{"hidden_act": "tanh_gelu", "norm": "layernorm", "parallel_block": false, "beta1": 0.95, "schedule": "wsd", "decay_shape": "linear", "train_tokens": 234100000, "max_steps": 7145}
Each number is 128 + 24 x the weight over its row's rms, rounded and kept within 0 to 255. Layers, rows and columns count from 0. The size above them is the row's rms in percent of the matrix's.

# layer 3 attention query, 192x192, rms 0.311, rows 129-165, columns 96-143
size [ 85  95  99  89  84  89  93  89  96  92 101  93 100  89  83  95  98  87 102 104  88  98  98  93 104  98  93  84  87  89  94 100 115 109 102  99 109]
[[143 116 169 137 144 132 104  97 157 107 144 135 124 159 145 143 146 126 111 149 115 162 159 160 137 132 115 128 124 124 129 164 159 105 120 150 130 152 126 123 118 173 102 140 111 127 120 121]
 [ 94 147 126  81 103 138 169 137 119 106 159 160 143 137 101 151 159 122 126 110 138 115 118  88  94 126 139 156 144 146 158 182 115 123 173 155 134 172 122 138 177 155 152 161 114  72 106  67]
 [143 152 146 121 118 132 103 162 138 126 116  86 113  84  95 138 123 140  98 142 125  88  94 113 118 124 100 138 180 109 136 125 107 173 126 167 128 163 136 112  85 157 147 149 135 132 132 170]
 [157 139  89 136 158  86 158 122 133 124  66 166 146 140 142 126 119  82 129 148 134 141 137 153 100 121 140 101 133 131 154 143 139 112 143 142 112 114 189 115 136 121 182 141 133 107 128 106]
 [175 101 155 134 122 122 159 122 141 186 103 164 100 169 114 178  94 108 109 161 135 139 185 125 110 141 132  71 157  72  98  94 126 114 144 120 107 120 105 133 108 173 114 141 155 128 150 144]
 [104  73 130 116 149 107 136 103 151 128  99 130 128 149 124  53 125 119 122 156 125  94  92 113 151 140  89 106  97 211 121 176 137 113 155 134 170 119 154 108  79 136 109 150 137 103 111 127]
 [107 151 162 132 117  96 189 122 143 108 153 137  92 100 128 122 108 139 138 105 159 160  71 146 104  94 163  88 118 131 138  85 158 144 129 112 117 109 142 133 155 107 115  92 142 165 145 130]
 [146  91 161 124 132 111 108 153 138 154 125 121 113 143 134 152 100 198 129 153 137 129 195 122 157 112 118 146  86 121 108 131 139 117 127  98  87 123 127 115 105 136 147 128 138  76 111 125]
 [138  94 109  98 123 143 157 129 137 117 126 134 130 128 132 131 135 152 181 150 134  94 123 100 162 157 122 153 150 145 136 143 174 141 134 121 138 160 131 191 167  87 152 111 123 122 136 141]
 [164  91 130 108  80 119 106 132 122 121 133 128 122 119 105 123 147 106  50 160 119 179 121 157 147 156 143 143  93  90 142 149  85 124 109 151 136 105 118 151  81 113 132 124 136 138 117 157]
 [107 129  94  97 100 135 109 146 136  29 144 143  56 115 104 140 115 111 134 135 119  99 100 109 115  99 130 114 131 162 125 141 145 153 149 145 113 147 122 165 137 102 120 177 110 136 111 104]
 [113 105 152  97 125 154 137 110 125 142 112 107 153 130 139  91 131 157 130 164 135 139 136 183 122 121 113  95 134  98 103  92 148 125 130 105 125  91 173 172 112 138 130 111  84  83  79  71]
 [132 155 116 112 102 155 148 142 118 143 133  71 112 143 138 153  79  77 100 102 164 181 105 149 161 129 141 112 102 154 178  95 113 147 114 105 130 141 135 118  76  53 140 154 120 128 121 155]
 [128 107  83 130 122 154 145 147 136 110 140 110 117 138  79 125 167 122 119 146 133 154  77 122 136 150 175 118 155 116 114 117 146 160 132 110 108 128 114 145 131  99 151  99 124  87 153 174]
 [145 150 155 146 123 121  99 123 108 107 103 160 111 104 124 123 174 110 116 148 106 146 136 155 118 146 129 130 140 156 108  99 140 133 126 117 176 120 110  90 134 112 135 118 109  83 103 121]
 [101 152  93 116 109 132 115 126 138 167 119  95 179  84 145 105 147  84 120 127 127 165 167 129 116 145 120 141 147 122  83 158 132 148 114  74 144 103 164 104 105 119 157 134 150 168 123 110]
 [110 150 128 131 130 135 134 134 100  89 139 151 136 100 159 131  97 131  66 135 115 156 150 143  89 136 141 142 119 125 119 149 134 114  74 139 107 147 121  98  68 111  97 127 138 135 147  90]
 [124 136 137 110 154 149 107 118 129  96  94 123 116 142 135 139 165 148  82 129 170 111 142 134 147 134 101 159 156 125 125 138 148 126  83 105 106 187 130 107 141 138 153 140 135 154 138 150]
 [128 102  94 116 120 123 135 134  88 181 126 132  55 118 100 148 113 129 119 144 125  94 157 145 137 104  83 145 103 123 143 125 112 109 196 110  94 157 118 133 120 156 136 163 155 101 143 105]
 [133 128 102 127  99 126 142 145 118 151 134 123 132 104 124 135 103 107 111 154 131  90  84 141 114 142 127 109 122 129 181 127 117 123 156 103 179  80 126 140 143  99 135  97 105  84 102 128]
 [121  63 140 156 126 102 122 124 100 105 109 148  87  91 138 125 118 134 157  73 119 135 148 158 141 144 128 151 144 154 123 139 146 139 172 124 171 142 129 154 146 111  89 108 167 121 137 150]
 [139 116 100 143 149 132 136 100 106  67 117 165 133 135 113 176 121 158 132 166 151 133 173  99  84 151 122 144 124 133 144 141 108 129 162 156  93 156 160 145 145 157 112 113 156 110  80 151]
 [147 127 140 134 140 137 130 125 127 111 137 174 142 130 131 115 150  81 142 137 127 108 117  87 172 103 116 130 140 119 165 127 129 123 130 140  83 116 140  98 149 135 164 110  80 120 113 136]
 [128 140 101 108 142 113 101 122 120 138  94 100 120 160 147 118 115 174 206 144 118 115 127 108 161 117 136 138 116 159 125 113 168 135 142 115 124 147 116 111 171 111 126 145 107 107 114 130]
 [132 154 136 157 127 124 140 109 100  98 136 122 140 102 127  92 126 133 106 113  89 149 144 187 156 134 154 140  96 100 148 111  93 117 101  91 154 117  76 147 125 126 120 147 117 131 173 106]
 [130 141 130 103 114  81 111 123 118 140 158 133  95 136 143 156 136  85 114 139  61 143 111 130 131 134 166 133 160 112  99 123 117 149 140 171 183 153 100 117 120 133  98 128 143 196 136 128]
 [124  88 139 155 118 119  94 146 143 136 172 134 138 132 112 146 124  96 103 150 143 142 127 117  70 137 117 156 125  91 145 126 139 104 158 105 110 121 134  86 171 132 136  97 142 120 125  95]
 [ 85 138 122 144 123 150 114 142 195 137 104 131 120  82 113 140 150 137 109 161 134  93 113 127 139 139 123  80 139 167 100 144 156 152 154 108 111 160  89 122 156 107 157 145  80  95 106 104]
 [102 147 147 168 142 170 133 106 126 150 111 133 166 123 104 199 126 126 120 166 121  97 132 126 143 101 157 112 116  98 121 142 151 138 126  74 142 132 141 100 157 145 119 118 173 131 136 143]
 [125 101 119 125 147 111 179 151 153 104 135 140 141 153 105 132 157 116 137 136 136  96 140 111 128 179  93  77 142 113 152 105 162 110 165 106 129 127 173 113 152 128 111 151  68 148 139 103]
 [ 85 113 114 152 141 117 117 118  77 143 116 142 141 119 121 167 182 108 117 120 116 113 183 147 102 151 137 148 140 103 124 153 156 144 100 157 105 145 200  78 119 151 122  96 138 125 140 174]
 [ 88 170 109 124 143 147 115 153 150 136  96 178 107 143 156 106 111 119 144 155 139 133 122 148 151 118  98 122 123 136 131 118 146 124 127 121 117  76 173  97 144 133 124 198  99 112 171 104]
 [137 114 138 101 127  87 109 137  83  91 121 114  76 120 147 116 129 128  98 148  68 152 139 131 133  95 137 117 125 117 114 106 148 137  96  92 140 163 132  71 172 114  96 122 140  96  84 125]
 [104 127 172 124 115 132 141 151 109 153 144 115 167 111 114 123 107 124 121 104 150 134  96 117  97 121 114 120 113 127 162 161 104 136 154 129 164 100 128 124 122 121  86 113 124  89 124  82]
 [143 151 167 103 111 121 137 118 150 118 131 188 112 139  86 167 128 116 124  90 127 108 181 115 131 114 122 165 130 107  89 129 115 183  90  81  86 153 134 174 116 129 130 147 129 120 133 157]
 [106 145 118 118  85 171 157 120 135  91 124  89 123 132 151 123 135 124 137  73  93 115 131 143 136 119  85 102 152 139 108 146 138 165 119 128 125 137 114  97 114 131 130 130 137 128 125 102]
 [168 110 144 163 153 169 115 135 120 155 131 108 123  99  83 140 156 117 144 125 202 155 145 147 106 177 148 112 122 117 117 114 119 110 114 127 123 137 122 115 131 118 143 117 207 180 175 102]]
# layer 3 attention key, 192x192, rms 0.295, rows 129-165, columns 96-143
size [ 98 100  97 102  92  86 100  88 102 102  97  98 112  87  87  91  98 100 106  99  96 103  96  99  97 112  97  82  92  94  98 101 118 110 101  99 113]
[[167 132  79 123  99 119 160 119 137 116 112 146  64 106 148 106 121 146 128 144 179 169 108 106 110 148 181 173 118 130 117 151 132 138 109 137 168 142 189 125  99  79 140 112 114 160 160 142]
 [180 102 143 130  86  97  89 102 120 140 152  92 128 111 147 156 100 153 141 140 165 112  99 123 118 110 110 134 131  64 124  72 102 134 116  86 121 150 141 147 145  75 135 120 115 158  88 145]
 [134  97 176 159 121  82 134 103 172  70 136 133 137 102  86 170 162 103 132 143 107 123 132 159 104 148 137 125 139 104 102 118 144  97 162 123 141 145 144 119 138 128  93 108 121 128 156 158]
 [147 101 115 118 114 157 154 145 146 155 141 153  76 137 119 125 129 153 110 142  91 155 137 124 124 166 150 112 109 164 155 128 196 120  88 146 171 141 106  96 117 136 132 140 117 137  97 136]
 [123 142 120 140 114 101 137 129 145 106 136  89 134 142 132 106  97 139  78 161 141 153 107 175 148 136 161 200 106 123 158 123 154 164 116 117 147 151 146 105 107 124 127  98 132 169 135 152]
 [131 129 128 149 144 126 128 133 103 112 128 138 126 118 114 132 159 111 149 144 118 119 132 127 106 103 129 138  95 117 135 172 135 102 164 127 107  93 122  92 150  66 151 120 104 145  81  92]
 [119 130 138 124 110 100  81  92  80 109 142 103 152 159 130  79 118 122 131  96  82 134 146  80 117 151 134 160  94 144 113 140 118 129 155 143 169 168 102 134 109  95 103 134 149 151 148 152]
 [116  92 110 155 168 158 132 123 143 129 110 137 139 112  73 125 160 111 124 121 110 153 173 146 110 102 142 103 123 104 139  80 127 107 136 209  94 118 146 170 147 146 163 130 171 146 139 138]
 [150 106 132 225 140 123 145 133 126 136 141 159 110  95 121 139 115 126 129 114 132 110 115 116 118  75 168 115 154 117 137 126 162 147 101 123  71 148 102 118 152 188 120 110 129 137 125 100]
 [138 156  99 135 109 124 136 158 125 151  97 158 140  92 120 114  94 112  72 120 109 132 120 142 108 122 111 128 114 143 108 119 123 166 110 153 109  98 109  70 130 116 106 136 152 110 141 120]
 [123 150 116 172 126 150 135 113 112 136 114 124 170 154 120 129 120 101  94 124 140  71  98 137 115 125 140 167 112 120 123 115 110  95  93 132 151 114 197 174 142 146 148 104  93  88 102 131]
 [138 140 135 162 125 120 109 131 143 151 117 138 106 142 111 143  93 103 155  68 132 138 150 102 122  90 120 135 117 155 139 107  75 141 155 142 187  89  97 150  97 118 116 178 126 155 179 165]
 [148 111 167 136 123 105 127 147 119 166 115 133 136 147 121 137 121 112 125 138 120 113  94  66 116 147 141 134 101 117 133 138 117 149 134 112 134 173 144  78 146 107 160 167 113 118 125  75]
 [127 122 115 125 139 142 106 106 117 117 122  88 150  98 144 151 151 123 143 112 155 123 119 113 102 126 144 146  98 173 191 142 128 112 135 122 138 140 144 143 102 128 131 119 139 123 140 117]
 [125  97 150 106 121 163 149 145 128 122 139 144  88 142 122 134  85 119 147 175 140 131  87 146 134 150 104 143 130 146 148 137 124 114 114 138 116 114 105 154  87 142 147 189 120 140 162  67]
 [149 136 107  98 115 107 129 127  99 140 142 147 158 173 142 117 103 109 136 124 167 144 116 116 130 184 149 156 156 127 143 150 139 138 147 129 143 149 110 116  91 118 131 176 123 111  87 140]
 [177 110 123  99 127 114 120 156 100 122 118 151 100 148 128 122 146 128 108 162 116 134 101 116 123 161 154 154 144 108 159 110  95 158 122 108 141 151 153 122 130 104 123 145 151 133 125 188]
 [142 121 137 169 105 109 137  89 114 140 162 106 128 116 138 111 145 172 168 115  99  76 148  84 149 124 155 165 177  85 162  97  91 103 135 127 102 120 118 109 106 161 162 133 106  89 143 124]
 [146 114 136 169 123 113 108 148 111  96 154 118 141  93 127 167 131 125 129 122 122 116 144 218 117 123  92 120 135 129 139  62 121 112 131 143 160  96 129 149 151 140 111 129 134 125  87  90]
 [120 128 136 145 130 103 156 147  81 138 148 120 114 124 132 148 119 126 108 104 129 143 112 120  87 157 148 124 136 117 115 132 111 101  97 152 116 149 128 106 136 152  72 152 143 202  77 124]
 [146 134 106 160 135 122 155 164 126 113 120 132 176  96  66 132 127 165 123 102  81 136  84 135 115  88 126  95 111 100 140 119 144 105 105 145 140 150 150  97 132 119 150 139 128 115 143 119]
 [169 122  94 168 117 104  90 158 134 123 105 122 149 107 103 147 108 114 133 106 134 175 126 129 143 146 141 110 112 144 121 113 144 111 115  91 100 130 157 137 109 104 138  83 161 125  93 172]
 [132 163 119 135  91 125 140 154  86 138 127  93 131 140 102 136 118 174 145 143 154  95 123  97 140 127 117 120 162 136 119 122 110 111  90 157 105 144  88 167  82 116 144 109 127 158 146 146]
 [103  88 168 153 114  93 165  98 133 126 136 144  98 147  86  60 163 147  93 105 130 153 106 107  62 146 129 114  96 134 130  95 140 100 147 135 134 106  80 117 128 129 132 167 104  93 104 116]
 [126 127 131  84  92 153 163  95 125 154 102  92 145 143 135 122 133 156 146 115  68  97 116 122 131 144 124 110 143  99 167 122 148 147 147 134 142 151 108 114 151 121 129 132 117 110 133 137]
 [136 137 110 153 170 122 131 144 180 112 157 137  93 140 162 139 158 134  93 124 178 120 160  77  81 139 135 137 181  96 146 120 143 161  88  98 112 141  92  83 119 114 128 139 185  85 118 114]
 [153 119 108 109 159 129 139 129 141  80 137 137 131  70 130 172 125 165 100 125 118 144 171 160 111 124 118 122 137  87  86 110 167 117 131 131 143 105 134 131 102 117  90 117 176 112 161 151]
 [127 121 109 146 112 143 118 128  96 141 120 119 131 158 116 137 119 128 110 139 141  98 112 108 136 112 132 121 121 137 155  94 100 170 167  94 159  81 111 100 122 127 121 149 138 164 171 107]
 [161 135 147 109 139 101 142 108 138 108 164 113 123 114 140 133 111 130 132 140 107 174  80 108 126 152 144 119 124 142 153  92  96 124 165 101 150 111 123 103 155 143 126  72 131 157 159 141]
 [159 142 168 156 125 142 111  88  97 119 144 115 137  93 150 153 114 157 147 166 156 132 151 140 121 120 134 145 106 122 104 108 113 125 148 143 119 140 147 111 159 144 135 138 171  79 167 136]
 [158 100 148 120 124 124 131 130 155 121 125 129 100 114 128 123  88 122 121 118 107 164 143 130 132 135 114 151 148 113 132 153 111  91 122 110 142 151 129 123  81 125 113 145 155 115 141 160]
 [ 90 148 117  71 135 107  97 134 145 139 110 152  87 194 131 103 125 107 130 125 147 128 130 108 104 177 119 122 135 170 121 137 170 157 137 103 136 147 122 144 106 132 143 148  63 101 142 106]
 [156 124 125  76 147 136 147 122 120 127 142 120 128 127 128  84 122 169 106 133 118 173 119  93  81 147 136 169 114 147 165 123 102 125 145 119 144 120 107 102 149 107 149 142 151 141 108 165]
 [ 72 167 118 108 132 110 164 196 104 123 111 141 140 119 121 116 125  85  98 112 139  92 125 125 172 105  91 121  97 180 178 125 140 170 145 150 133  79 107 164 153 103 124 139  97 124 140 128]
 [139 141  97  93 121 121 126 159 124 126  96 115 156 157 156 127  94 141  94 118 116  90 108 129 135 114 144 126 140 134 133 121  30 122  99 152  85 143 170 123  91 156 110 198 135 124 114 113]
 [127 136 123 116 118 167 115 150 104 161 154 130 109 161 117 180 112 109 132 166 111 122 117 111 120 133 126 167 104 128 104 155  76 112 114 116 116 152 162 103 132 139 172 159 146  97  84 166]
 [102 121 122 163 143 122  97 122 108 104 122 117 159  77  98 154 108 139 139 129 115 140 139 161 115 122 105  81 194  95 126  82 101 103 137 145 107  95 114 150 117 168  82  97 122 102 142 146]]
# layer 3 attention value, 192x192, rms 0.306, rows 128-159, columns 96-143
size [ 91  97  95  99  92 110  89  99  96  96  94 107 109  89 115 101  89 102 101  98  95  97  89 102  95 105  92  94  92 105 104  90]
[[146 166 102 131 118 134 122 119 155 165 134  75 113 119  72 151 121 104  92 120 128 121 136 116 123 168  75  91 155 191 117 118  92 122 105 118 111 127 154  89 128 109 137 136 148 143 124 138]
 [ 86 128 133 119 123 133 120 118 173 117 136  68 123 128 167 121  93 133 160 108 102 139 180 140 108 134 136 127 111 136 185 139  93 130 113 162 158  91 153 141  64 129 164 138 115 139 141 119]
 [111 183 116 156 159 140 155 158 150 105 121 101 111 152  95 148 123 146 114 132 154 137 161 116  95 100 135 117 131 126 112 125 148 134 119 160 132 144 139  91 120 105 118 138 145 134 107 127]
 [112  97 174 115 122 110 120 133 109  78 128 139 137 160 140  78 124 138 168 135 108 128 115 127 124  71 168 131 107 119 128 119 136 145 138 118 174 100 135 172 132 135 144 100 104 168 160 165]
 [128 176 138 129 161 137 105 125 167 112 156 112 143 108 104 117 148 135 120 119 126 137  94 133 127 148 117 138 118 115 123 119 121 138 151  99 130 181 114 119 111 149 132 139 113  69 122 150]
 [ 93 139 105 152 135  94 142 102 128 116 112  83 131 135 135  87  77 162 150 121 148 132 169 136  95 136  97 109 121 176 129 124 166 154 108 137 150 133 109  94 137 124 123 160 160 132 118 119]
 [121 153 159 150 113 116 109 112  85  89 101 124 123 138 154  97  86 127 129  71 134 155 145 116  89 144 131 115 123 123 130 155 159 119 116 128 119 111 121 141 128  70 125 119 119  88  79 113]
 [144 129 169 168 157 128 109 139 126 131  77 138 114 149 126 141 128 120 116  93 105  91 105 165  71 197 123 143 130 103 114 155 115 132 159 121 119 172 137 101 111 119 124 117 140 111 163 126]
 [104 170  95 145 118 129 120 155 139 163 116 149 110 141 107 103 162 104 127 119 171 121  95 119 136  95 146 137 122 152 133 124 137 177 125 163 147 127 158 131 141 164 137 146  83 129 135 117]
 [128 103 131 137 135 125 130 109 158 165 121 174 130 113 140 128 121 132 144 134 170 153 167 105 153 100 184 117  98  92 132 132 142 120 101  90 102 119 122 136 180 153 125 109 119  95 122 148]
 [155 118 107 101 103 115 139 116 149  51 127 137  82 140 181 133 114 133 174  84 123 117  89 131 124 164  90 118 167 123 130 107 124 145 107 151 152 109 123 132 132 112 129 125 151  99  91 143]
 [106 128 154 122 129 119 127 165  83 121 136 169 130 126 128  99 103 148 113  87 156 103 124 127 169 131  95 122 138 184 104 131 118 126 120 108 127 147 119 159  90 140 161 135 121  78  90 110]
 [174 149 155 128 123  96 117 112 107 171 153 155 126 135  84 159 111  92 126 104 135 141 127 120 125 159 131 105 134  45 101 117 128  95 132 127 101 139 100  87  99 137 133 111 124 146 136 112]
 [116 160 133 103 131 108 104 135 119 109  67 148  76 150 133 113 140 108 131  96 125 118 120 129 123 101  77 120 134 121 179 133 122 119 117 136 123 164 140 139 182 145  90 108 161 105 113 135]
 [128  97 128 103 152 141 118 145  70 136 139 127 116  98 163 156 102 142  92 113 107 109 127 162 111 141 151 140 138 130 121 115  89 158 127  98 122 131 116 120 123 158 117 151  95 109 146 107]
 [156  96 111  99 111 124 102 140 119 130 103 106 136 155 119 102 152 124  85 128 134 106 119 113 140 104 154 145 122 141 108 128 108 118 185 129 126 137 123 190 104 126 139 109  95 140 114 158]
 [166 122 110 109 144 103  90 132  93 137 153 129 162 101 165 118  85 102 138 121 111 139 147 133 157 133  99 143 175 127 122 133 136 160 125  69  95 131 145 152 116 143 113 108 104 145 104 116]
 [142 158 116 151 136 147 125 105 167  94 132  97  84 110 132 121 110 119 138 117 151 145  88 142 148 143  99 149 166 115 138 122 139  99 115 162 120 138 163  95 143 124  90 172 117 148 117 115]
 [148 101 146  84 146 111 122 114 102 131 136 140 138  96 172 156 174 141 108 116 138 115 141 156 170 131 122 142 131  98 166 105  85 114 160 117 142 119 102 160 110 124 121 101 102 122 150 118]
 [113 162 155 125 179 139 133 106 100 178 174  96  90 145 127 153 128 160 120 182  90 119 142 127 166 118 165 129 121 128 171 104 106 122 149 117 116 119  99 150 138 138 146 159  78 113 103  85]
 [133 178 112 144 101 102 137 119 126 114 120 123 132 132  85 103  81 163 121 129 117 132 155 144 115  91 130 126  91 100 117 125 135 119 116 144 164 113 108 141 124 127 121 119 142 111 155 121]
 [145 152 104 167 142 121 153 116 136 123 120 111 100 133 109 149 124  93 102 152 131 122 123 136 126 161 125 157  81 195  99 114 120 133 138 130 138 163 119  96 146 112  96 146 139 103  93 113]
 [161 175  99 139 151 156 144 111 140 148 100 109 107 132 129 139 163 177 125 114 147 138 133 118 128 120 129 141 137 140 115  90 149 116  89 128 143 123 160 132 136 137 132  81 155 110  86  75]
 [157 125  94 116 128 118 162 142 117 114 114  53 128 102 113 159 131 142 104 127 137 144 130 142 168 127 143 139 141 137  95  74 121  92 160 144 100 122  84  89 102 110 119 142  86 133 150 137]
 [145 115 132 127 106 138 151 114 114 125 147 132 113 110 152 137 112 125 167 123  90 158 121 126 105 135 123 173 183 112 129 173 114 152 110 100 128 130  92 138 148 164 107  91 142 172 166 105]
 [120 129 137 145 120 136 113 145 160 127 123 159  93 130 155 110 156 103 174 131 154 134 121 100 101 105 128 163 151 109 155 147 172 128 120 185 127 128 119 164 166 121 149 138 115  99 128 124]
 [141 124 114 154 117 147  86 134 145 115 136 172 128 133 113 123  87 116 124 132 136 111 191  99 156  99 137 139 157 101 161 141 146 115  85 146 143 173 103 167 117 111 135 180 132 117 121 109]
 [105 111 140 139 125  94  65 142 124 162 114 133 112 104 135 113 157 152 111 131 152 167 174 107 163 122 135 123 157 167 124 155 146  72  96 123 162 107 136 174 101 144 151 123 104 129 110 115]
 [114 135 104 154 140 152 134 138  95 119 139 109 129 128 107 134 109 177 111 133 107 158  86  91 105 107 162 129 144  94 123 129  88 138 155 122 121 124  84 141 119  98 140 121 122 175 146  97]
 [158 150 163 124 182 130 149 111 158 121 115 115 117 124 140 178 131 149 131 163 144 108 127 147 130 155 149 147 141 158 161  99 121 181 127 138 103 190 119  92 145 149  88 135 159 154 173 122]
 [144 173 140 138 131 143 147 139 149 137 133 122 157 153 128 144 155 110 110 128 157 137 148 121 160 130 156 137 140  99 120 155 125 110 161 101 121 130 126 111 123 162  80 122 116 172 150 105]
 [134 116  83 151 101 137 124 141 155 133 118  99 149 159  96 114 149 129 121 100 152 153 137 106 124  87  96  88 128 119 137 192 116 126 123 151 160 118 139 164 155 132 149 130 133 154 135 119]]
# layer 3 attention output (transposed), 192x192, rms 0.296, rows 128-159, columns 96-143
size [ 93  97  91  95  96 101  96  98  99  95 101  99 108  97  99  99  92  98 100  99  94  96  91  97  97 100  99  97  97 104  94  87]
[[136 142 111 111 124 115 110 132 132 156 139 160 161 179 142 118 170 117 143 174 120 127 149 155 125 120 167 120 128 102 156 128 145 103 133 155 141 159 121 107 178 120 139 135 141 134 127 121]
 [101 160 124 105 130 119 138 106 186 142 108  95 123 164 113 145 137 144 104 153 142  97  96 142 140 107 114 101 168 136 104 123 153 128 128 151 120 162 148 116 164 163 162 122 145  97  76 164]
 [140 137 144 173 116 135  91 139 114 147 129 164 150 123 172 157 107 118 147 133  69 109 133 131 127 116 136 173  96 117 135 176 156  92 118 132 137 109 107 133  64 159 128 133 103 126 114 151]
 [131 120 100 119 103 140 109 147 100 180 134 139 125 107 111 153 115 128 101 143 122 176 121 150 136 157 101 113  58 116 139 137 136 129 113 127  97 159 125 110 143 119 135 149 160 126 109 138]
 [149 112 101 107 148 102 131 144 112 144 138 137 139 168 122 165 139 102  89 136 117 104  95  92 124 131 110 134 179 144  96 160 120  96 100 186 118 102 150 150  92 114  91 153 102 187  76 147]
 [166 129 148 150 135 167 172 162 130  92 107 165  81 152 136 175 137 153 118 131 105 133 119 108 129 140 186 184 127 141 129 132 117 105 113 121 129 176 114 111 108 171 160 111  91 140 149 130]
 [147 153 137  99 155 165 111 115 151 144 178 152 119  97  99 136 143 157 126 101 115 130 106 122 145 179 124 139 130 118 139 108 127 115 120 143 133 117 110 117 145 158 132 127  93 155 164 114]
 [151 113  75 120 122 121 160 147 128 167 151 139 182  70 136 117 116 141 115 129 138 134  88 133 162  98 162  98 146 125 109 101  62 124  94 115 134  74  77 157 158 135  91 134  99 117  94 107]
 [142 101 130 181 144 125 138 143 127 167  85 149 127 107 118 115  99 148 124 107  96 174 147 127 141 125 121 144 142  94 142 121 157  95 164 133 144 127 130 130 114 104 128 124 164  93 135 150]
 [133 149  97 119 141 122 136  90  64 144 184 157 113 121  99 126 142 130  76 136 143 112 126 173 140 162 101 153  91 160 166 165 137 120 102 117 104 134 125 124  99 160  92 133 126 168 124 140]
 [111 137 137 153 163 120 144 139 105 155 110 160 139 125 100 147  87 134 136 147 116 121 135 104 180 100 160 156 132 149  97 117 127 127 154  98 127 158 142 177 134 116 174 103 141 167 177 172]
 [141 122 164 193 129 165 104 132 174 168  96  95 134 121 143 139 159 112 162 103 150 132 127 101 142 134 151 130 123 100 165 114 110 163 105 118 135  90 136 141 147 115 138 137 150 140 124 115]
 [114 137 121 128 111 128 112  86 129 158 164 124 156 131 168 102 129 129 137 129 102 117  95 136 161 104 104 120 125 138 142 164 125 164 131 163 155  95 106 171 142  74 114 119 107 199 143 111]
 [105 134 135 150  93 112 149 112 129 133 156 129 193 126  93 148 118 110 152 129 112 114 139 122 125 157 111 113 154 145 115 112 107 138 174 129 108 126 136 159 112 130 150 129 100 125 164 124]
 [147 125  95 167 137 129 146 112 129 125 113  97 136 103 111 120 164 166 113 112 107 100 141 115 166 109  69 156  66 144 143 148 104 151 139 130 141 115 133 103 142 114 168 105 129 125 135 128]
 [116 110 132 171 152 116 182 146 120 163 142 145 121  93 128 133 143 118 111 134 144 179 138 139  91 158 129 138 111 107 125 133 131 114 112 144 175 116 120 117 128 142 136 145 137  70 113 148]
 [103 128 165 100 125 117 117 144 173  80 119 145 103  85 131  99 169 130 141 127 116  84 108 104  80 171 111 106 127 131 102 134 136 158 175 132 141 129 145 163 125 167 124 146 126 112 133  91]
 [119 133 139  71 137 109 150 152  99 139 157 141 121  94 121 174 114 165 115 151 129 118 135 155 117 141 170 121 127 125  85 144 135 113 139  82  90 143 149 160 153 161 132  97 155 159 111 115]
 [ 92 144 113 126 109 115 169 126  91 147 173 108  72 168 112 123 133 148 118 143  96  96 156 131 122 125 119 135 115 111 107 121 121 153 101 135 159 111 173 132 148 112 139 113 166  84 134 170]
 [133  89 137 140  67 131 155 135 102 106 122 137 166 133 138 152 133 160 152  90 113 116 113 174  72  96  95  93  67 134  65 126 113 134 110  90 125 139 144  88 164 117 126 116 129 129 111 157]
 [132  81 132 129 151  98 149 140 170 108 136 152 121  73 146 162 106 100 122 117 122 141 126 135 122 168 136 159 173 131 138 127  86 169 118 128 121 146 155 135 112 155 128 132 153 157 121 124]
 [107  94 139 125 119 146 105 130 149 133 141 110 152 153 161 171 161 135 141 105  92 155 120 113 122 105 138 142 110 111 135 133 126 111 157  87  98 110 126 168 154 129 121 116 102 132 160 142]
 [ 88 129 119  98 121 119 138 115 152 140 102 120 109 114 122 140 102 129 157  89 144 110 138 135 111 180 117 106 168 116 143 137 150 128 127 164  94 160 138  93 105 133 100 190 109 134 136 130]
 [ 91 100  83  94 154 127 126 118 146 109 115 146 104 119 155 148 147 140 174 121 127 146 128 118  82 125 122 179 152 147 147 157 134 116  79 138 146 142 135 138 161 125 126 135 138  98 151 155]
 [158 127 124 150 139  89 160 109 118 104 119 143 146 114 118 144 161 166 100 189 144 123 115 119 136 119 130 123  97 141 158  80 141 154 172 113 124 133 146  74  92 159 164 103 147 131 116 155]
 [132 149 127 145 148 121 152 144 123 120  84 143  81 170 147 132 124  89  89 143 143 121 114 148 152 168 113 106 100 129 128 137 160 115 133 122 122 135 117 136 142  97 127 122 165 136 105 148]
 [106 151 131 127  97  87 133 135  67  98 117 127 143 141 132 129 161 144 136 139 117 124  64 118 109 134 122 100  97 157 135 143 144 133 103 132 121 114 189 131 155 170 121 115 103 115 144 123]
 [131 159 167 157 120 163 150 110 127 125 154  83 138 154 127 124 128 139 152 128 154  91 138 139 127 187  96 110 118 119  92 150 126 155 126 160  81 110 159  85 126 158 136 100 138  75 171 118]
 [180 135 122  96 102 133 146  82 167 135 146 134 142 133 164 160 190 150 128 106 145 156 115 137 105 146 119 139 100 125 126 146 201 153 171 107 151 158 147 119 139 167  57 161 131 103 140 145]
 [104 138 113 112 129 143 126 149 109 142 107 133  98 136 103  94 137 155 111 117 128 138 124 132  89 114 206 118 106 122 128 149 129 125 115 120 105 131 130 133  92 111 123 128 187  94 112 142]
 [133 114 162  94  87 137 110 131 116 129 143 153 121 107 154 122  94 121 125 112 101 129 119 158 137 114 136 127 123  92 121 132 120 116 131 133 114  98 120 151 118 118 169 100 132 109  92 113]
 [142 107  84 110 133 115 147  92 124 112 145 129 145 164 117 129 114 110 115  90 146 186 133 131  79 161 126 116  79 121 156 134 166 115 167 144 143 133 128 111 108 150 107 123 144 125  90 143]]